Part of a small language model's weights: width 768.
Each number is 128 + 24 x the weight over its row's rms, rounded and kept within 0 to 255. Layers, rows and columns count from 0. The size above them is the row's rms in percent of the matrix's.

# layer 5 MLP up, 1536x768, rms 0.0484, rows 741-751, columns 672-767
size [106  98  94 105 103 104 114  97 100 103 105]
[[ 93  86  98 151 125 133  92 123 116 148  80 108 151  84 121 130 130 138  86 123  86 149 139  83  90 131 110 139 156 108  56 143 153  87 110  82 129  92 110 164 124 121 127 103  94 138 143 111 120 140 111 129 102 113  74 117  83 132 108 100 106  94 118 125 139 180 138 146 106 110 140 156 123  84 160 117 113 136 144 127  71 114 106 105 127 116  86 127 150 153 123 139 139 149 123 140]
 [159 125 147 116 121 118 160  74 125 152 132 146 106 161 157 174  95 138 116 147 137 118  94 143 152 169 161 124  99 109 144 145 110 123 118 135 124 157 128 129 107 147 103 122 123 118 139 128 117 162  80 182  95 114 157 126  92 114 151  83  96  96 120 134 145 103 184 123 132 165  83 122 145 161  88  87 132 124 112 179 192  67 116 108  99 121 131 147 108 132 170 135 159 168 157 108]
 [121 142 120 111 124 114 118 147 114 107 141 131 130 118 110 142 165 108  74 146 118  71 156 106 120 149 129 133 100 110 145 170 123 131 136 139  87 107  98 176 149 120 164 105 137 168 106 166 129 139 165 168 135 115 102 118  82 126 113 158 126 168  75 141 157 159 138  83 148 133 114 110 123 139 156 156 157 165 125 136 142 110 138 153 119 178 148  44  96  88 121 114  99 137 120 131]
 [108 167 126 131 145 116 149 108 123 131 170 118  96 137 161  95 113 123 109 159 130 115 110 105 116 144 128  97 141  87 122 141 142 134  76 115 102  96 102 142 109 109 104 120 156 156 108 148  99 124 150 148 124  66 110 158 112 130 128 148 102 140 104 152 115 167 119  76 114 120 103 124  93  97 159 117 179 142 141 182  87 108 135  92 111 163  88 150 103 192 152  98 124 102  98 152]
 [109 183 122 113  97 144 166 110 124 112 109  83 138 112  91 122  97 115 174  91 140 162 102  86 130 157 140 158 157 118  99 102 184 187 109 153  88 138 117 149 120  71 125 135 156  90 129 136 108 150 146 114 147  87 135 124 116 114 136 108 120 129 119 135 138 143 145 112  99  97 147 164 179 151 144 149 127 131 112 111  85 128 100 141 163 113 164 179 154 123 107 125 126 129 178 145]
 [141 126 104 169  87 136 134  80 117 145 100 102 108 109 132  99 110 146 109 128 142 151 116 139 116 104 125 137 130 133 116  90 138 131  99 145 110 166 129  99 182 152 141 143 141 107 123 120 120 126  77 144 162 141 147 120 108  95 113 143 142 140 154 125 124  98 103  94 125 115 132 157 167 112 187 118 158  85 124 136 133 139 113 187 144  89 147 114 127 117 135 124 138 108 133 137]
 [146 103  89 135 133 135 109 136 131  97 141  89 100 149 129 125 108 162 133 141 128  88 168 146 114 145 106 137 168  99  98 110 124 129 121 162 127 155 106 121 116 141 143 105 133 121 139 140 113 125 103  74 144  92 118 134 139 112 124 122 144 102 120 111  76 118  77 151 175 108 162 136 123 115 106 119 114 168 105 176 113 150 133 138 128 109 139  82 135 131 120 116 116  92 153 126]
 [158 107  96 166 120 143 114 171 149 113 144 149 121 139 121 137 126 132 153 161 129  92 111 124 147 127 138 144 118 123 110 149 149 156 130  98 163  91 113 136  93 111 131 124 140 145 132  94 136 140 127 152 163 158 123 114 133 122 135 149  84 172 127 108 141 197  67 141 163 158 145 107 126 181 112 139 123 158 153 140 117 144 126 142  97 161 116 169 139 122  79 119 134 139 133  70]
 [156 107 163 145 131 111 156 142 120 118 166 133 132 118 107 127  96 152 136  78 121 133 121  92 113 114 134 120 156 140 120  99 113 142 139  84 111 130 114  99 107 134 133  99 131 133 119 131 133 148 135 123 140 120 113 143 155 127  86 148 166 145 106 123 101 133 136 149 125 147 168 137 131 142 163  90 136 109  93 123  98 170 125 117 120 132  83 122 141 147 140  92 131 142 136 105]
 [ 96 126 109 133  90 122  97 105 137 131 149 163 158 175 105 130 115 122 155 126 102 122 114 101 120 142 101 123 121 120 107 150 127 166 144 102 102  98 120  61  69 144 121 138 107 119 131 118 132 114 125 111 170 120 113 116 116 107 121 139 144 117 121  98 112 135  98 144 105 128 152 103  83 119 115 131 171 154 143 110 111 105 116 127 115 134 121 147 156 120 125 120 114 184 118 131]
 [157 164 135 158 125 133 151 131  92 126  98 116 155 120 119 104 134 135 102 100 102  74 112 119  82 118 164 131 117 160 170 149 123 140 147 140 130 116 131 104 139 147 129 142 119 133  92 128 123  97  67 141 119 127 123 106 156 128 153 122 150 144 125  98 136  88 129 113 101 145 138 137 110 107 108 101 156 138  95 113 162 162 129 121 149 108 176 119 123 134 116 110 147  92 168 103]]
# layer 5 MLP down (transposed), 1536x768, rms 0.0403, rows 741-751, columns 672-767
size [104 100  97 108  98 102 108 105  95 105 101]
[[123 115 116 137 131  94 126 140 104 137 112 104  94  90 118 129  98 180 134 109 106 130  95 121 134 148 141  99 126 188 174 127 156 112 144 163 132 111 152  77  83 170 123 142  98 151 141 146 157 130 127  96 141  86 109 128 114 152 135 134 152 116 153 122  96  90 173 199 164 130 126 155 125 136 124 130 112 145 121 115 120 139 129 158 125  98 145 123 151 145 122 125 164 137 128 103]
 [137 139 142 101 153 112 117 151 133 161  82  96 135 156 127 117 154 127 103 185 164 129 128  89 118 115 107  87 131 137 154 136  58  87 128  93 133 130 118  91 142 163 152  91 100 151 137  96 133 138 122 103 124 130  97 155 148 117  97 139 146 154 139 148 149 133 120 129 112 126 130 136 100 145 138 139 124 138 136  95 144  89 150 134 111  80 104 121 124 130 110 128 137 141 218  98]
 [159 150 127 155 178 143 128 139 108 144 160 141 198 144  93 120 109 133 119 119 120 121 119 152 143 116 115 116 131 134 149 153 161 136  91 126  89 142 127 117 154 144 108 119 129 121 174 150  89 119 107 156 143 125 103 103 137 154 101 178 166 141 111 158 106 161 124 126 140  97 120 138 141 120 155 109 110 104 151  77 141 126 145 119 108 125 123  90 117 131 102 113 150  98 138 153]
 [151 165 111 110  97 129 106 143 144 116 146 106 150 129 149 133 126 157  96 124 139 134  94 120 113  94 130 180 172 172 131 157 123 166  49 143  85 154 127 111 119 122 183 121 132 137 124 121 104 120 146  89 101 140 131 139 137 145 112 100 126 140 128 130 126 132 125 139 151 118 132 133 126 180 143 137 119 141 143  83 126  96 128 127 179 151 100 133  78 156 152 163 144 161 137 165]
 [116 118 151  94 152 138 123 121 136 121 165 122 124 184  98 173 113 135 109  88 165 125 116 129 124 171 147 136 126 117 119 129 159  86 128  73 145 107 140 175 160  92 114  84 103 115 166 124 174  91 137 143 104 157 130 151 126 158 131 158 195 107 169 151 137 134 106  62 160 150 151 129 140 109 121 136 154 130 117 128 152  95 147 143 117 145 125 117 120 158 172 100 146 105 162 145]
 [138 154 171 112 118 127 158 153 143 151 125 124 150  89 132 130 112 127 115 149  81 161 132  89 149  76 111 177 148 138 119 134 111 128 136 105 101 161 160 157 121 117 131 133 130 144 106 133 166 157 104 123 120 159 124 148 129 175 124 108 171 135 147 122 141 142 129 139 138 115 116 137 123 112 151 112 112 102 129 164 115 139 163 103  91 148 127 129 109 140 128 169 118 131 131  94]
 [115 133 153 103 133 129 105 117 127 148 112 122 154 195 146  90  84 105 111 123 122 129 131 144 132 128 138 133 130 130  77 103 137 121 152 149 152 108 127 162  85 145 163 135 149 141 148  98 115 153 132 116  88 122  98 189 117 143 158 156  93 117 144 131 126  95 117 138 126 129 141 120 144 119 130 150 125 141 126 139  93 158 161 134 137 100 104 130 140 122 160 145 130 117  99  89]
 [129 148 127 128  95 123 114 130 141 102  99  87 170 113 133 104 117 135 120 111 124 126 125 154 111 141 138 137 114 100 109  93 119 170 118 120 138 124 154 133 155 136 106 155 137 120 153 170 104 133 126  99 137 112 166 109 133 170 105 109 103 142 147 130 142  79 155 158 116 137  80  84 157 147 137 147 128 132 180 113 137 124 117 103 125 140 163 163  95 132 144  97 124 136 107 206]
 [108 160 127 171 133 116 155 141 122 126 132 106 102 125 139 146  86 109  98 151 128  99 100 156  91 111 147 122 126 128 117 110 140 130 196 141 158 147 112  85 144 116 133 118 130 117  80 141 150  88 150 116 149 144  99 118 120 109 125 151 127 108 187 107 131 130 114 143 110 118  97  91 126 138 121 123  93 128 118 123 122  88 118  97 116 127 107 103 135 123 118 116  93 117 146 127]
 [133 105 150 134 153 158 139  83 118 156 107 141 123 100 160 150 125 140 178 145 138 123  98 118 153 132 139 104 146 127 135 160 109 106 113 137  95 150 113 146 150  88 114 134  90 136 134 109 115 135 109 111 126 172 118 115  77 144  98 132 162 164 117 119 109 125  90 109 112 121 157 128 154 137 141 185 130  67 122 156 114 146 160 114 100 118 120 106 130 100 113 138 139 144 142 166]
 [154 103 131 165 115 114  63 123  98 122 122 121 154 122 159 114 118 133 112 135 138 135 125 116 121 106 126 149 118 163 101 128 167 103 136 117 114 120 151 132 133 148 140 144 130 123 122  97 114 150  79  88 131  59 128 136 121 124 159 134 133 148 133 113 150 192 152 142  88 102 178 133 153 129 125 124 148 153  91 123 109  89  74 141 147 123 111 157 121  88 121 137 130 109 123 125]]
# layer 5 MLP gate, 1536x768, rms 0.046, rows 742-752, columns 672-767
size [104  94 106 100 103 110 104 101 103 102 105]
[[ 90  86 120 131  85 121  95  95 155 116 115 144 160 138 131 106 134 137  84 153 144  97 105 121 157 145 141 152  97 138  92 109 155 140 149 128 111  98 135 162 126 120 138 126 136 124 143 143 110 127 101 124  90 137 160 153 137 107  82  99  89  96 143 126  77 128 119  88 152  92 122 123 132 130 163 103 136 126 130  98 105 138  94 119 113 101 177 117 135 104 132 125 114 132 158 145]
 [123 154 132 132 115 143 155 113 163 103  72 125 151 111 134 125 142 101 131 138 104 162 104 175 101 117 152 159 147 154  68 109 128  92 116 137 148  96 165  84 127 136  96 129 124  64 103 139 115 112  92 131 130 107 180 135 113 178  97 126 123  95 130  82 136 119 104 150 128 136 128 104 136 142 102  96 104  94 111  77 129  93 123 122 119  83 136 196 157 176 163 116 123 120 116 138]
 [122 121  98 166 140 112 115  87 130 161 139 144 138 117 106 152 142 113 136 165 159 113 135 104 105 117 145 182 124 141 131 119 141 101 100 135 121 130 167 126 139 130 154  96 110  89  76 103 116  80 124 140 140 143 119 130 122 166 102 142 162  83 144 126 140 116 156 132  69 133 139 139 122 124 111 111 146 158 129 128 105 193 122 105 114 148 118 150 103 113 116 176 116 171  95 151]
 [137 133 137 127 108 141  96 151 123 111 150  96 153 145 118 173 142 198 143 187  83 116 118 142 178 158 161 130  90 164 158 156 107 123 130 153 104 100 104 134 147 121 135 143 108 160 122 161  71 163 155 119 132 140 145 125 143 112 152 123 132 129 123 120 147 142  97 137 127 108 139 112 130 153 125  97 125 116 148 169 158 100 165 118 102  78 105  97 136 134 118 154 148 159 103 107]
 [164 139 103  87  86 125 145 128 130 101 156 149 133 138  90 149 111 118 131 137 113 145 150 169 116 130 125 167 128  88 129 104 161 132 102 112 107 160 120 141 142 139 158 134  74  98 164 149  96 155 104 114 131 107 150 135 141 131 101 105 142  94  92 173 126 167 164 117 102 129 143 143 164 102 138 137 145 124 141  95 130 121 119 117 179 141 112  89 126 103 173 113 144 136 100 131]
 [124 121 142 124 141  91  93 151 123 116 121 114 151 137 150 203 172 106 163 152  77 103 122 116 171 109 123 127 101 141 151 124 103 145 144 127  90 152 143 112 120 165 137 141  55 131 117 142 126 119 161 126 161 131 110 125 135 142 124 105  95 185 112 104 141 131 100 113 143 137 130 117  83 169 176 141 122 118 153 114 121  61 117 140 153 137 131 175 129  98 126 129 154 121 108 143]
 [104 146 109 117 114 129  97  94 108 142 134 116 149 127  97 154 138 110  92  96 173 154 124 135 180 108 102 120 151 128 133 161 153 148 118 102 115  45 131 126 115 162 134 143  91 134 114 173 126  76 145 161 153 136 187  80 115  86 105 118 129 133 113 105 157 100 148 111  91 140  83  98 104 105 133 116 153 134 130 134 129  90 140 137 153 104 139 114 110 126 107 141 117 105  91 118]
 [ 87 139 147 136 171 109 111 122 128 146 123 173 133 142 107 136 172 109 111 163 164 138 168 141 133 157 171 128 127 163 138 137 127 126 146 109 166 139 160 141 169 125 139 147 133 155 147 142 125  78  75 125 140 135 135  82 117  85 163 148 157  85  96 105 139 107 154 126 133 126 142  90 174 131 101  94  97 147 135 128 143 135  89 116 127 103 139 117 180 140 118 147 131 166 110 105]
 [169 172 137 157 153 153 113 195 110 132  69 142 101 173 145 130  97 116 129 120  42 152 106 116 160 103 138 153 138 125 115  98 101  89  77 115 119 109 178 162 140 159 128 117 124 166 112 125 162  67 132 142  93 155 114 115 136 113 119 150 116 140 139 132 114 131 119 143 111 120 114  83 180 151 163 118 145  95 165  99 136  95 152 138 125 119 113 126 104  94 104 173 105 109 143 158]
 [125 184 122 127 113 130 147 159 127  97  91 130 129 149  92 159 140 114 152  96 145 131 119 121 192 174 161 192 116 138 135  90 154 140 138 118 161 130 147 106 128 118 143 175 159 128  93 102 155 108  93 152 168 112  92 120 119 110 150 142 120 148 133 150 117 137 101 135  73 136 136 125 152  85 156 104 124 142 128 146 121 122 148 145 109 101 169 145 134 146 107 163 156 140 135 107]
 [137 114 114 109  90 116 140 138 166 153 162 100 127 134 117 155 197 140 126  86  98 159  86 112 133 166 150 146 163 136 131 147 142 156 127  96 136  98 153 117 112 154 112 121 116 120 128 117 125 166 116 127 119 121 145 132 134 114 157 147 140 132 130 178 164 113 128 135 136 137 153 120 108 151 141  86 136 145 125  98 106 120  96 119 116  84 164 125 112 157 141 119 144  91 134 124]]